config = dict(
    n_layer=9,
    d_model=512,
    n_head=4,
    n_kv_head=1,
    head_dim=128,
    d_mlp=1728,
    vocab_size=32000,
    activation='geglu',
    norm='rmsnorm',
    norm_place='pre',
    norm_eps=1e-06,
    positions='rope',
    rope_base=10000.0,
    rope_fraction=1.0,
    qk_norm=False,
    attn_scale=0.0884,
    bias='none',
    tie_embeddings=False,
    parallel_block=False,
    init='normal',
    init_std_qkv=0.0192,
    init_std_o=0.00453,
    init_std_up=0.0192,
    init_std_down=0.00247,
    optimizer='adam_atan2',
    lr=0.000714,
    beta1=0.9,
    beta2=0.95,
    weight_decay=0.29,
    lr_head=0.005,
    grad_clip=1.0,
    warmup_steps=241,
    schedule='cos',
    final_lr_fraction=0.03,
    batch_tokens=65536,
    seq_len=512,
    doc_mask=True,
    train_tokens=479800000,
    steps=7322,
    dataset='wikipedia_en',
)
Each number is 500 + 40 x the weight over its row's rms, rounded and kept within 0 to 999. Layers, rows and columns count from 0. Numbers have three digits each. The size before them is the row's rms in percent of the matrix's.

# down: layer 4 MLP down (transposed), 1728x512, rms 0.0377, rows 1313-1347, columns 256-383
# gate: layer 4 MLP gate, 1728x512, rms 0.0391, rows 1314-1348, columns 256-383
# up: layer 4 MLP up, 1728x512, rms 0.041, rows 1314-1348, columns 256-383
down1313 100:517505526538544489443460529537536442508417507521482553495587488556485564493543435495520453509496526416430473420504500475514514539451498537454488455499515523460425444525514480527556546564493456504522504479435472548490486520524465525554453453517501487449413471504433500455551543519524457516423476449500437439568557526504487554522530513564522429525514451471521580508594518502485494540500
gate1314 095:551431499440431508509484547544461511478506519537541467503442536512497621506497432475455547529552491484502495531491446464539450483514518466509472462468528497528494483559465494527501428594541436612483466503524424488477443501454499467550464477484440430503549478531495485497538486531463476450478480502506486422507497480476574481562451505494525502542497531578531507532533520553458464476474
up1314 097:540475478504597451486521553505487516495554465492532534428511413464593450472485475499516471472457565497525518523440540443454501548501464521519473479534434513450493515428514488505492500534484479481448494486511540558517506436512498534448524469511531546521475499474461484503501536623467498500494477492499480510454542480489473456485478443477511588491498547491518408497425472520556451508534
down1314 097:492451495494422484547503510506433471479516525544507534587461506518575477509518406474434559493518481486500457505539521492501468454543518492528491519413479447520395465464516447554460491549481519474477530545591526506491456453525533465494512520451400397519473477544523513458455494503457472504471486489478608433448453457543511485522503463532495449509470472514523527466510548515493480493447
gate1315 110:518445550504489513510535500501479472465448495572534484500488494501456519614533566423456482584479527501447443469501460495463551530487452511512567505519440513521484524543501403550555497569484452487479561471542491433509395552497574477575525488533460455498486589473534507524544524524464514458517484505519475552477449493544519475479471525532501479473483514482469490490487434530495525530557
up1315 111:486482545503467580508478450478488519454504483499539519494502436503507481456498519445521524562435493446459472500551562466497542468553537512530535506509450436478458458489499429495474451514524445520506498497430440445518488503425513510518592513476466493549502494393496437492500573557531470474605466490576450486442435546445523525490486454496603493535531517496443497449501566440566515469467
down1315 105:492537442488468452546491533529485367501528471490471499440505448517522559535490477432478439536537534494561500506513431549483500520470541471449518537461454460508547482515507519515514521489535488543519491434497510498472516504467467495504529532479490489579465513484486387492427507463523507495488423537466597551493545520456466509476450557448469484488488473454537497484506515513416514446557
gate1316 105:518436462479527442469463498501564438432478511503512515496482438521491489572481428455570520560548545521482469418472453510541517464483547485552531435602518574451461476570494512509506504581481508514575414527519489480527534518580533419515483499487491462444516532498478515525444513572488456496540468501549478549455516446485448516507430514505564529473496500471528463501495450520475413510502
up1316 110:463493472510496500515423477571480504483491515488517509533502505535505466534470521492476556543526501531482474489463573458496456516500445492456524509545558582451474497544540522470440546508508484504515418459551541523570493451522501463470446494466510544502526492450531583510436427529542489511500506536496461493506518423586465448589539517457538538523457470439533535486482491491467492482490
down1316 103:552489454535568530514520594570441447491535501468462501540564456545491479492457507496540505538428566475502521543497443459479477429493513446510513543467526464550543494571503432539391446566538479509462460459519567528444428478495511583406525515500561545539529624463476477558509487456478465445537542531437552472515523459474508493488557578475514493507474513556509491553475552509483570546521
gate1317 092:453525522484467482514444500448478526422471510498525559485501542510507528539518415489544545520494436546500475477523436534520476470528513494503532501551440463494527484518532532531492439528566459535469473481525512506516533536488450459503506505586481548475533522476465538532467447535453521529502454559476482470469444355477532473542423591505504489485532478527525517487484514555463381456473
up1317 105:516538496477512483537564511486525423574541531499584459482557495455518471562444507511483457436561529469482521431467497382475600490478510522544479515470523555501550518448464474479509502512488501470504560507497470536466457486590514509528466502491549464488477510522524518541566566472494553501523562432543532516600552551563470493537517459517535422468452521546474480436488488491505499532601
down1317 104:440551499497516451557493475475548491475540487515534520511541500479489529525469542552502516470470499498505477451479475450511534444538524495516553540462431543513527504469507524430527489514470518565518534494512497558456444477456496547463468537474514500503442507462450489530501513507525463532444404498525497506536514478544541471535476543483454489519540545461463432467518525523515511578544
gate1318 097:487523496496480424512463532497517513437421477487524506505498484494454461443432501438473523454489419540455534522470527522461567423534451518555515499459519480476409506473460484528484481506496529482484453501536503637539523475522452452483544509455466441458557410502501430513485503491466517481511509523578465469503460516479505476498517498532529502493483540554475375455531499559482506552488
up1318 100:473462499494479516474519486462517528497487541514542455493514458496495506536548530507559556571504588481540428448476496501577526553506558559529495506544486549456516523514522486494538478552605567499490601437496513468560485467526569509508532447470461401483500555493563553490500499483422515547523524503470492562484529527521573526488494458549546581459516501465498537600521433435462452503520
down1318 100:444416489469448462460502526477533459552468495528495472483399474551457524474523449475417462533503436505440566529482581514472579443440474575465557482556512538560475562493565523550571567551514574434492508509451518531533477500489522499476476492489513519423539497527497439492474470502479460463469470536506509522467422514526576498578502527414528510505465455528555427507541502515523491482395
gate1319 096:597493480420488431571461533435552505431480467496517525463522602442470488464495551520458515475515520510434488466436479469503509523502429522447431522536527511502485548423463498585489465476501518533490434460521484501510547562531509522474537461536522452433531526531493528478548485455533549450459505471513464554481463532665526536518526529459497457544479575464502476494496471479521473514460
up1319 098:498528498549460536494485464523442456522537553536516484437471437508539475525540493442522559496544443469495547475607524525515564431494504509518531557524508421537446496551500544424466546520543539519532484518508472508491553515517495460485424409455416560498487498543519478537466520571529491493506529473515532471547499466390498516472578508501542524472552528500485471496565441566523480501536
down1319 096:500456493421559500535479544472540538446574489488491539498548533458511504483478514498480493448495511450480500483395505433523578526521452497510510439534568498533481530433428450562479523477477508513480469508539511480450530498497511554530509453517482472554544505514414474519531499484461521429522507501510512493526493445551487510517526495528520488472437581492465489510467467475499471488567
gate1320 095:577479536527465478504531430514466445428503517515506518499476471520480532581522461419449477579529411534458453517489532547491483521551462462532639473453599478520468468528482505513565568470490522500521487505469536524482555425490531451552539527503575487474510519520502474565517493522503516501474502491515481441483514503477472405498487487467496499528441507435444547488502499462555540484506
up1320 096:522528564498449490520559502530420539442526492472455497494534530488514498457515538461479463492571465468440520546472481505544417569434478503517575507449503487544538440456503498448479531428489491530510578448493542444515504437455534584501458501609561530502464484500447469474478496541466508520450579417485573449479516594471509459497566451528464430571505550537483492506497493514508521471556
down1320 096:504532422485516522496474538432551529565503466457486541518505494563437505513482425599543505502463497507549472468520510503472572380509502440431478469544457527419554545484458483439436500588534529507463484536453465498517492534517494463519501505401483468494495536481488499479571490539500515480440465426595458509462559506463528580473489485500524547485548527515489516458451504489488501471504
gate1321 115:463565454490413508508460550451504527540477440490473546533488493561549470502456507468522505475435493497443447450458509493494493417533558477563491520523474478487502487536493491463466542593516470460437440541524445520433491475502449455420515567549499570509489509552542481522504522487523500435520535573492475559475491505505512404409429543482447466436485443568454429484460520472526478543552
up1321 100:515501485526486478559511462498539550573482487522481586444484540510517456558479546433465542497534530430468446479453455471540578445521554526524500445439522458542414519520497558459512480618502463487524437495559434527501515512519505478459494558517503515573485449564542442547575481595470441500540570525551529559509493465470530449488481589529479445468498481524484494510489539503474438500463
down1321 104:514423585554514543472517461538436494445544518520505410536469463492450495497460474497486450508495436531506571519543546510457448514456401541449493552461517500468554534522509513540539528433475561584514507558474556488513521510497459509556472492483453433412475586461465557518515510471472530509466461407509503476524509476487495551499554455461480504513532534450550534478476424487470527472496
gate1322 098:450513494492494543546528477448521479453525505437522513560519495582498524476538518511445503464518557548529508433477464492477425510529466568542565487410520456472534467449558534524496500527508549483472514563551477556560513510511496536465472447447557494545446485576481503473456425531401417485426489514456531463491518524538560501522457473445492498506507533546501493492450511487495582575527
up1322 094:514521440493493455561487477433416471458462471526481519456454475536444499449476522486514454539489449494540599478479543463479505455475498427508547451577508514469494512452527423450547471528543501604494497495509494489510514526477535483526500453547447498442529524452420469452576497580564452530461475516465411507475491540520457523526430505464484508438463480475508399431439544531436487548510
down1322 097:457544520480538520510463465441545478542434462550501484490569562429532512495533513501530481526512560545470510443501449489458528510517574622529544353496497504472553548476493504465467496495490550408490514497583548499492512451500491477546522465430458487440501502492470476484521503459533502462465533557475517527507583529551519464492503577476462561543462548455506541517455493459489472508505
gate1323 111:524466503531476529490516515467552519444527518487580468530467527550518524591554477497493542498553511511496492521546494530523509512556453519525469501510502458522450466550485472521482425563485500528543467473530505531506572544484468401491509455473465549523566473458534485544463494463503466458499477550485452464486440516439532529484488514474525534505523478528432526515470486578545488477468
up1323 106:478495500498503515489514446489426507491492520577458503513524505504503422524506512484505452583504503418547535491415449468476498476461437519462497541452530459439489473507552542511557600455599475471423563510468464514531489501526486529541506437566503477428432569460464492521545495508489465491495551455555510515466597472550513463528505490536553509389497583484523533483562513513425471552464
down1323 103:552525521518523532433450492504540454506499533496544494501472461567495478493530530436473482501466542491496479481519451457486476436489538431503493502517471391472478515552501500506508471523519573462495433511490512543491514532481451420495475551446554480496505541468505499520586478571523481537524442486486536532534457483547573539531504595496514584524509470530555555578481562557395478497437
gate1324 100:511505546490502465557435521494494449442473513503509569493501457553515498531606492471438505497474455552471402567569451529448502489518485514526501529495554495487445442492566533522477492495488448439584546500537474553462414517500538561551434488585511500523505443491515496497569430458490559506414469526544474442520550518527460454510518544454503482506496494564487467465485467638491455493466
up1324 102:515515509463511414512536471499478548541494483522498518423479587553478518502544507473492507520446531486508477521520488556501557508436493540502490528499514557505595476482442521472509425496476548564494471494527507505554459589545472490408559530458552495524476479495454429510484389531481413473527418485522491523512472474507536537461443552509521484453504454483465489472502556419459438458451
down1324 104:614490597481484511493482527449494508445487552548478493508534508490502503466526529516505551446482508493508509489536544546450461493439492475474493559522475488550554555426485464555482490480492454531541484442447523550488480553521444517555409530469434501486557503462503464482535492556488471555502449512488500477512452444521444533447544475486495558494484492504486468547556484497487446502507
gate1325 106:549518532505455509496530468470546541529447499462439504445462459505454508540553454508555552442534435419461499443449427472551535468487583523513479438521499488486409471508509443491505477564499531525489501462559434522517545601524480536521486542516546554541484524566512580567501438535507513496531547468568448483563548518514527541515470581438553507522463567507483457500557478534465535522488
up1325 120:539518431495538555485477459460515466519475523537449463447486464488447556587590504516525626482572496470498489483499504486491513501510474470516499499533507452557432527651499461502510503468467570550560545443519496544498484542542581542515449503504529447488525550484546503516476456457467521545530533500536497440516433552467454518573525569512503522516506443464451461518510464468464503505485
down1325 115:476476512485506514517548554589489518488529507487505551471464524454575471490528602475519500522468462575557475475466520493492517434522516481495432521512513510485536443554548526475546547495482550503514480526472547540459546501501488390500440479555564418522481560447454468571589484510418442402472572498510473544499560491476464525539507461501535509557512509503534526542475493523483499508515
gate1326 105:476475557528431503458455562498504497452449555446514501524407529480535535542490539475520564471483507535429478481457509461509515512537512498507548460494510511473508484477429433524495483497450510577601492449512520540547506493439479458466556518588460525494489504518522524460540497445517448536542462507514447512467403525491501495493567552488479457523457572496540481505551524533499509472444
up1326 104:510475469439541416452463537470490461602491457499508511519487449476436431455525534550505459447535419469518430442531469515527477511471538505503568485470520550532521504498510497503497499491472486467504460451429514598527431447552489468476457470498468450468517536514481457464514525416485490433515542523461546479510452518553467529471476509505443474537499495482477491606518629590557479586537
down1326 106:541530479529558520450461476438507520466511508494466539508509426479441434544508517550445487475552445553539462505442526476500515471453464482451471524521546488562514469519498484505567457519514494537490613486493510451487566463440573570507587480515483481441490478521496609508468488525419435448451425544569484510570486479538516451515454556475516485548461475539496494504524510405496498494527
gate1327 097:489470565507539484451511485468444495461559536525527464444539538526530533512510525437466511479474501498430507462483527538449551568522512490467464536534506506502478530535505505468516402524576540456467530452556532546523538529548524476512524474479506422517485537481522547432536555518467506491488530500505499536478494481513572559512494519499469465485472591525485493459507472481486489468573
up1327 098:448484482517551545550447569421515517442417552545514470562445593472487521472477544492483484446433527521513524542519509412458635556527506520479484519438451486489523528520544495530516471468523432445555489522474514517450528461512507468526522496370505437488523482527517484490512548432529544492485523492549510541546492466505480619505526459515512517500474499492452488563546548408473497488495
down1327 100:498427527471466466541471523519566492493469498518549488520550500523425487462489463558587529530523494539449494538515475523538406492487468489536491432427426473495483486444477507519450465478445540516500495474462456491511461457450515569506495507517460480530537520533554506487401501537588507544497446568507541507520434542475515477481446424462415516487491463483533485474569445540464566516513
gate1328 094:517479506515443440539481543464500530486434515487592550509483455537449571460498469579482496505477481558495438521475423566533507514518527539436513527534497471507519563452481529497489477513440453490581498570527462476527526509506540505514429485473522500494503455561551507512422470539540483484493441542444518594466532433482503566497499426500508506505472586514512522536548450469527479455459
up1328 092:434533462451519560502531458509534549530499457497423535476531504477490505495463477489541578570513426446498498501480531518569485501502465524552560528506563471488510491484416521508489544544470587540484518427519468511521491514451443509487599560501480491493532541454484509484501523482477546488542555499508511436541518554523483534518535481500540535593554496524491535496407537451534527500554
down1328 094:574401486499547491479477568465527527472419542526531512519477582536504587454545535545455539543504526567496445473567508538511503522493516559474404594542486528527493604527468512535589470489455493501591427528463510488483533483494485452491457509464479473512521432492484540425514512441534482550483452449482481536529532463624490475555467474395491436492551501492566454480567478560471486545423
gate1329 097:523468528483438514530562477428496527489405475485476499429454477519512496558443436437480497570478468480493424495451481513522601458434485508516499465484588529418477482501545478507550513525535583517515488509537455491520508532514573489513538453458444417440471519515453528540504490513505467595481439531548508418606472509466543486539471543533542562442483482538507494532469435524454536521506
up1329 103:506468457508530479426528565427501524519429463543478486524468461487541424553449508444533436577509516555527476524471525498458577502526528466499457466485463497504444487545495517511497498520541578458481533520535557462520564523484557473548475433477483563493462549518543531474462512498480541536463499465514503530450536595519546552556508526489504500466489447519600527544447497541540490482509
down1329 101:546556493480539406468568499453492508526555358542522481475490497448432511562495530483472464488544563492531516481486479514518487494596439498538428519538485532513435505502525506369506493569528504514391540530539510485540523543493498521568490485502469538449410498503566473541488493401500537394487511499589522511431536530526510497550501511523568491481553496536529569427413514432512485435511
gate1330 104:600429433435468494499579460515539537535461492474472551430506526550524544555557527509532509488508475510561457496490476521566482524450524485461484448522468448464425511488570499562502501610563496532531445521494484453528532554510526531494514521432502457520499553523473488515490422474469508458557477459500435531503528479536515560506473483534531455470507502483512538526493508476527448504471
up1330 101:432477550512495553457461453536497534445509517552441450471478479533469551540492567501512492469513512507498502521465539528421463498554507519472521513494533525493551419501498528458508507493530563519472506488517585470415467509475449411489531463487548486489490484478574546544513531603544502543509506489520529522465499536535482459434466484402434514560534483491476452438461445424539482533571
down1330 101:576511486502492504517486427489638505506451451457529430508459477459505516489521492525507480514535510510551549507431506543415512430503529478528595431490478480498505535515522490460478475497515519502509490559483506466577510490487478549595468563502490489521440449512487476485533481555511496544482539468472454472499486501543550525427485478499537482503519570467525529541539501517474522500507
gate1331 102:438489574528469434511511509494463527504528488489631508510551473474487511461514555491437513501517415476522461479458545471473411565536495487483517494497492519512451531598514529501474522506476527492564518557554481521547469491530517472490505495506551566476480469539502532529475437484500484501481527497501520433543532484551538533541515508513501545517467505506455509501446525480477530474503
up1331 098:432557439508515467527485477492448429459454488538435472568416475432513496497506396452567446519476460544509560482474508468486479522598520535543498525500538551467452512460488489504456555445499502531503428493479478417453581463490512424434484514490445526489460568469532464478499486534545504459456497494421512474511534477459478509502467491367440554503491550527528418559486500458481532430520
down1331 101:485456530539506495513524483517502488491461461479537515453475531483465495522467615506440521530507504501422456495504476450533482517531556447446558503489522473524473457461554483486577503522513434537539469545489503567484447517490499556538580571562487489544464476505516519539472582528479461528487452472490555542499493541533509507489598453509540536512517482440415483485460508526444486458503
gate1332 102:532489532491450498528508536451398511515504481522555575495518513549552495519556554505470542455599539452476511484493512427574494583454533539494596495502546471510527465559517500484546467503554498449533498495485435475485448488495568533508513515448505501423475546546544471539478479467441478487528439449475538513516479439525484479455527533534520434485513511528493526502502421456507490553490
up1332 100:553518440532485503506479403632467473504512442531427531542474584617423530470486448500477523571485552442494504559476546452466500477508479524516501517477462516484480529645521528496430542529509505568501459514521499529436506479491463534459451438575570544450581536507454473538474563559571527557533573509534504535401481485493473505481476486472546510470551504510493465492449515498507451537460
down1332 096:472480543483493479523555468471583514496508518512487505535527510493576508511474542521568451513540443518470427409509493485555525557563482575471531369463502547544504507475555486495511501493493490518487507512513489524499448560470554535560478544469506497508504520583447502552497446435516448505516475532523502550569504517549527478518578503547477493552479454475503494488522519418499565493529
gate1333 103:523497544557492458444523526507483429468588497491515558386460437502544477522464478483456521448542444480514545398504495528565533505587498497529577452530592461418520527542518515479556525525534512505496445468541498494546522452517482458542527427505508516502485467474478525479512467554491527461514546525415476491504462474465502508510517589493511545462492528522523518565516447561507479500471
up1333 108:496480574453566495435469555450477462490509479529514487480550420471516504519459518537507486541508513548493524472499510521566469563493398490463502476495496452496584569529491484502518545516456548518494490486505535451560497466430504471535520446480432518477535494531489506502468504512531503490542497521417524478521544560503519506518492537503505492555440542521522488527473474542512452482550
down1333 101:503634582515449514473527526462454424489517448504468495518490480521478465518442486441450440513489554530537527450479563549514654481493528452468532482444459465521507530516571483373467491505512485472516505633525507487485570464446472501561474523467464564478470492482476405470523471520579517477482513454496506497524537472495476534403451502531459503455458504534459470501502529495486557545561
gate1334 095:520462540488469526520505453527482483447489522495498496470483520445479554531504502455514480480512502517454509486488514486436444581478546495586530514525458476551519536456439542553557530479499463518532580512519540533552431561542501485539510416482424476545514530527534456411520438552538567478471537437384512465458501503503501600510516437577389544476468544521476613465514528430477519523555
up1334 092:524505456526579503445552406514468454573505469545483516510452456553415513507378479525472570497539469465528538557479554563506524478445533525501526479461556546545473514462448522517512478534417541544447471536442432500431561494527411496404492484527534491440428493520423488480539508524501510509511501498490573431517577433522530477499439490462488479507513523411497483562507467520450547566508
down1334 096:510419461490502513475495506486547521470511492444460489455479509557561486468581445513496429479435468498519469508530489467511435551490443468517466406520430542528474495511542500461505557509507396521578494498461488467461462470433528480508444526558520478500582436507588512507544471559532503520501511518551512485454516467454505466461536493556533465450473534549475527508470515485506483444491
gate1335 094:538458507522466479519488522479431498458532460552453457542468449541492566554513451479523540537524506519541501487534524514569432535530503462508557521591551448503448531586525465512568546496414493442508469464511493497540486524539429453593473508473448400479487510464601463531442432483511508441513461477521545469482422468526437472575534512482532555473508544497548492500581442533506553487488
up1335 099:529496415442419482508501518518524477495434535422491505477491480513471432432469514441470429478517513487427567508495493483451444473423456516496472493442491495508575478503502524477552550440596505554494507470531519482523462447440565545477535545467486447477451522520482544425485540489454506563476518435508471495559424531490581463476492463483488416492416459495569470471406507586534510538506
down1335 094:492427506431510531500523500482458553487550501468486471557547466510482542487498427501505596527547456540548487510548556585564530545575538473529558531523511452443522492528495564516453516481481473468505501521508517476481525562495523455541480460478492502547459497501512474506527464488527563529461503494553532492465470510541437430522511452468492538477471479483508520541540513546589562444522
gate1336 097:531497532489489519504444513459464566517472441573415487535601475433459465465499532504563477496441564496526464522521522473534456555536536486562549475525547502404501442518604449479500468513502577490440575501500457518437495452540533549502519506503493576442529498550520578478534503497525532529482467508519515529515508520514561577544488512516576457461487467431500501411459553519520447519511
up1336 091:476516514480523503446533469478543410535562506478515474456496497524548540574466626516532477463531595516481523457445482425492558534510498447465492476493482549534520547504481489472464502485456541492480510535531516439555440541575509505532474498486596490380475424430532466529463536471483465492479395483512491493476478483449428459542460449509468575454519528498503438555500441507486523557503
down1336 093:465462549512528461501480569505476560539554479556492456541613427450443513425496528453493495543501465487508503538498542569519475501538492574482575466489549536427489464498518504571531535456516463484466511519510462531412559441503560524471478502478497523613590509570514565434516488448463528536524553580484477509489563508473494524495575486447543468482463484512488541529490585533535482457532
gate1337 106:552468495480484465480508523465425514478485535457520465512400537557504515518507448542512449525486498502515487502526458582517518517495478522536453476480546462461497475534464523507511477528496533499564499426481539545501476487490451493551392512509416479449526490501537527463527500518520486521474432492474520466542494423494474483571461529507473543445423551481432527473481376474503518536475
up1337 120:536478531507531503501518507478517462512404485500505511521561498461503485510475523511479533486471455471524456463519542520490497570435455508486491462522430500531505500444429540513514477482479475539518520530486455377366538560481448552519542494471506499492492485567506524474434520466489475614460545491532484532513522490525507498470511538530555466494473476497570576511516477539457466526556
down1337 113:437519590439497523443572517502496515529494488459520487487636584489533477516447549523522507468515417494523475491552538515481455503413484518504517392529538532607557446497497476461628516435506497523555531465514498449411578486521501504571499513427475432459461457482511523496441530543534444499432516499480473488539540565513488497478563481505457493534512418532538486451469558462531475541526
gate1338 104:540412515421522426579463546516486496458498501475492492522506498524501497496522442509505459510547383438496463489472557492516527488442513480609498447466498487426535435508500578498457465499527532501544473391507520556500539461486485489481490434533579515497541514554509558505526496506501511475504509499524473407490477525490502506521506551580545463476464489458490477516502531482533540474438
up1338 105:499518470531471547524484476419494489499418489484509477503414498466447602500467543516594551480482533468503520448496489495519510536484489541454461459458481426580406510545513482474467491535494441499547519571519528460531505492524525497540509488378471440553499493488467481594413483471516490519505501458478548544537510520523489488471429502477498454622531504495464544488493424509501471604494
down1338 102:517438488470517563526453551561457454529496535512487450518466550448446436484542530499475430525575478455409516441436482551477539520504477598492479395480508487509438521497446450523496503544573508486558493527539513471561544514529476493470485488519505463518523509491502525498540494534498515492477438474504539460507464552500556517535532538563577486565447449443526505523592523481507488512494
gate1339 119:485502558492452528448525553478485550534530526484540525520548554521512498563479500545428488494530526433455527434435431505525531498454514528508504414532525547424523384556536541551526433594519485493541494508587485579522492559471455405545508459504497480502462524477467540511570491482418476511508458510495470611517490472541504525595523503517489433489484539558423450575579479562445520407535
up1339 126:470527557498499526439510541477467536503547490470479544560522516563519491518490539527439494485533483477425580522440450494511501506429492489484492469511525528472526406520533537534491489507487508455543510515580538559513515562487475455574515480529519476516442545422471546507546513461414484534455461555474539578515492540553463524588542530495443451531504499506461409538512565484441537412476
down1339 111:489541457484508449550484536523501390517509508516429448502483450449473514476507480449515539504513505556565499508580553490521465468583495470560496503470520402477435574480517427522431530456507465499469474523423450427477486450560583626465431529502557504513512511499535478497452436558545508470491556490494526410421487528444472445465495481587532515469499474515520541482472510452522454576534
gate1340 098:499433546436439556521535435491451556446452482489545501564572435556541492531568484495537485527527503556481514444495515528487499511515460517553507459538521546416474434481485521537553461443579498568551509489501488479506563462542502470499462524477445398482548572491515572569529509392514487512469546503565475559546521509535604533546515521535510504494487497559431482497532481518492514529435
up1340 099:570493536502577471538465527472497477496529547477450493458445541486512583532462451414480534432524472422546500474557465467474493471494521539487516473474582471583573491505520492514451495535495572516482485489538436495516477483517504481518546486484490514502495479525491462536467519541471536531520424517476534439539474453491446458523500488432435537520530521486472451497471552547463472497517
down1340 099:553436511481466439507517514511469520462503540495539511502580512536550503498496480458506563526569433523529490500441482514489516603597462534473516402535506549423552491525562540509495502528488483454458485529553512532448555492455448448536576546510504527516505532550472498520476469448485458496506476516545509517567516551539598573504535534425523567490486493480543493502520443523501415524454
gate1341 101:457493503472494568493481514532489484523535463521509445471472548502576533492478508532463470501534447551475496515516491536547491483478465511483527464547494507522542454475461489474493526505523478460540532480501535524513440564493549457528491504568513506494468489470484510584559534448557422435485482457540546482594501473537441537452442507475483488460500507540480525493550425543469504499519
up1341 098:511499493536536496528457494519525464457505486508454491517451502537438497491469511518590517543507490505409461458453529540503529433523524467452591506524528524498508492492508512538524469448526461517486522557554474471495579460497467527554432503470490469552505493562465539484555560478562500539400448461500433484485473432473480581524466431493493487523450487474489512518531516528509479409521
down1341 101:461588510494499574500513508471520485453513459472461484538500542532491496493491546451439505536510569558515503492490469472493467569520535459513549625469549478524500509487496518535541438458534437527497514533577515526511459491490465503528459538509435549503458486468491475480570491473482611576521508472475495465523472499477450458481483483531521438441480498579546502478525521480525497479464
gate1342 104:471433495492491500511504493508466459497515509456495520480483544481502502473530497549524503536553513460450383491491508522526537485488486502495605469515551497537467529503540452484524410502474515478537505436556435603531490482483535566516518447455489476472564498510537508508592561521540460488538501464512507479592440427563555561510508525545573487478461568450464483487466525505501588564511
up1342 102:531517584478488550500546479543484546495514561522512494523547535579476530498465535445436517332521468491469486460514508554464510538557553515545475518462483432548509486555538485465544475507499413538498573560542480494513521557480507514455536451522458550467519481512572460501532469501525462534517519442499502424450510526440567481478391519486568559447457511541470447476514548560529496534466
down1342 103:456503429479557473565575460529438443588517488505468488515536486553544488477490490525513460500448505515497519451495437462514514524483566500464538479568491540534502480527549492546538502426497469485432498518437518492507507479492391440515451438512564482498522485506565540543530470504514449498514507491498405522571504470481474549435465536467404546431510495501513519539510493494531491495475
gate1343 099:590505588518475471528539480546467581506561622524535479511460519489455510487487546549454506468559449508442494441436457502553506477470502540474534438543537470460511505495471449520469443443470494518492494421496441494496506520505511496504537501595529505460529496578450517507542489540529527475548497499541468526510530466462452448496486473533550447450496533449531503526490455528519498485483
up1343 105:542512462515529473519522484630545486466544528465500493504480455563476497540485500522497499452563495491528538502515443512573436444512538463545495496541500539474504537457480505534523478418473510515473490474469460474498491456456409505520495436488469492467536555550476448446534511555545510514547539519540455444522521519439455503514449508535510463503491569477462510473406479540634549579489
down1343 105:450551432503479450468546479555505516471526456470373529428446513513595536558471462466514467554519526541485507473543434501477508492537513528512482512426495589455447461482536508479516491505455459489511481519527480476484510438464529575525502463467473444622489516509578442501564583498513445518493609469507545534486519490489491599517526502502470495495550487460458525507458518491503517487527
gate1344 099:551465501511485481491532584501445486540479498564486546598467552423487463594481462490477542550506492490444490494488505488535616478522454527450503518528591473500476524467497472534525547607477492567548483551497476534545487451497514490485493533576515513488494518562540582491505511508496539526465468515497546509462522447495489527617504571485512537491526532456523539516563514536444457460472
up1344 095:496503446508489511554523518529508463479445548464524422434471561531492463511518504453527482493538532496591533488489537466481537490474507504568499528524478491429493514488482577455431433454469518403471536490512489527462566569537523547449538463444481475517557519399524514471467454527440479493495449533446506490541436456470477528428465458469537417504505498466507522544486521521539470495570
down1344 097:546410421464512421503493528532508472533490490489512540500452485411582509535550506526517551488574479419516470544443463490588535532499471437528462479482589500543526546510464487510544505538444455515478457501479478532447520496523498528532530493449415501542536453524541536470524519561520512447508496438515498502564542481507478514565569513509437539521457448483542558525500482600499515455530
gate1345 103:477516517482523444477460565492544531466491454536534518496522532479497562541600505511482545482478426567515521453488459602453481494529448472469521526541515489389603484433484501508483519494490502537523529520475459537536468522513456498518468425496509539548506495503460532494507498516491613498475482514479463486552450478541556480522491482543524588469525508574543489528536461479497527489477
up1345 102:479518480472537524459553460538543575586493465563451493525553558501487517454556516482475444488503510539508530458471588492492478501522492512498579513493442443516504538426501438535512549555509478555454555456538516486506524563568519531523515524535568517435553499532537444472578579551496398532479511443443485552427484452550528562483524504596505500457448486488437519445482533489498541495537
down1345 104:413494436501493445515519546541490537463426534516436479476492460530502505504471473432456531456583457471556473415492443487521536461440516495509502462467490438485453511515524449490498522519492445456496406526500511500520503436490507539551559417442423468512520543414481512520452522505494515561507441507506508424519549485483479441387457440478547434581442523559539516480518519546573500602504
gate1346 104:531459553489532505463589438554443476508555517614495471487532555517525579468529463508498520541555518461517484482453440562459420460488462502525501432549500493459511503495517479527487518545517516556504542486454495461456560522535530503539507493520461525527534539514538542475500514489491497445498528453540461479468514508552445527550521530547536508459483556481503571496497579572485540547598
up1346 099:491486538509477533441524508493442491507595452485562530495597588506504514496525530537486526452565502513459495491486472523540460508431526457474508536510517434544571465437451440450493476440507529474514496511462494543575495518491473557612549604487551442532523513443532520457503468509523477492464499461506564468553488561451500546474474533557525519468463519536548455481515556549425548535459
down1346 101:599451457563489549503481512510489481554597419522511566518534587568475447480536487520387466513497529538516486516490493530492495544544516495522512505414516589541474510448568522501535430493496526423556512510493563562478517485521426545552498477498486465431497565435562607498585544475555550511508548449461530543509507519588531522492500499507520479468559505517541545505520507468481564498503
gate1347 099:541501567458430578488483529511478609545512448513472569510460485474540521573569512463567648523481509438518524528549523469574431558490548516518523511543485440516537498469510470474551535415500549415576529566511449504519515438495547461466496486467477492477490486531519476539484537512484533465526498517585480519621464511554550583502595501493562536546463477523535550470503464478521531460513
up1347 096:526527560492492503513450537412509510517511518509548500548571524421556537557533547505499550447545532542544466520489527528537432556487500554423477497520474473546515506570563545511458451526492571424494517525486520515489554482449553437597491467526492552466525495559532470556467532447491486510513562571557450485511491461493526458491553530517559516503498482515535536525480473408473532533570
down1347 097:469554450499525445494463554449516421475513505435557405480561542439506555410504502560555430511488508489402478482503398551414458430536457522467449521475474443519502477462454504480474478477505459552442535506472534541574437602530449528537443465529510519510515483434461516483543494461532482490460500513490456471379593463503483503510448533553422498500516534474512558451478554552369507533501
gate1348 101:520471559473528494522500423556493523496457536477515497507525459458499568482513497442535476452482466440501558558394530498451449512527510482511581497494553496495491470485541445537466437518577517581537536481493462519481492442501456484407481492473543611460514525554500517549460474570446444486515474546512522463509500517487500581550461501509557541520473472556518517424475479507510493445471
up1348 102:515527523506569466444516493425518414468470474527472560508486545494536500494514499523547519499462374517490503462463544454431489521550474475520509563460465480575451514568481507491457524504439539566439525519433536545528484517531549454534469469494538514477545538489544516517487469512469475465524520464474531442450513532521497466520471428542504560411570501550440467475501536519462477434476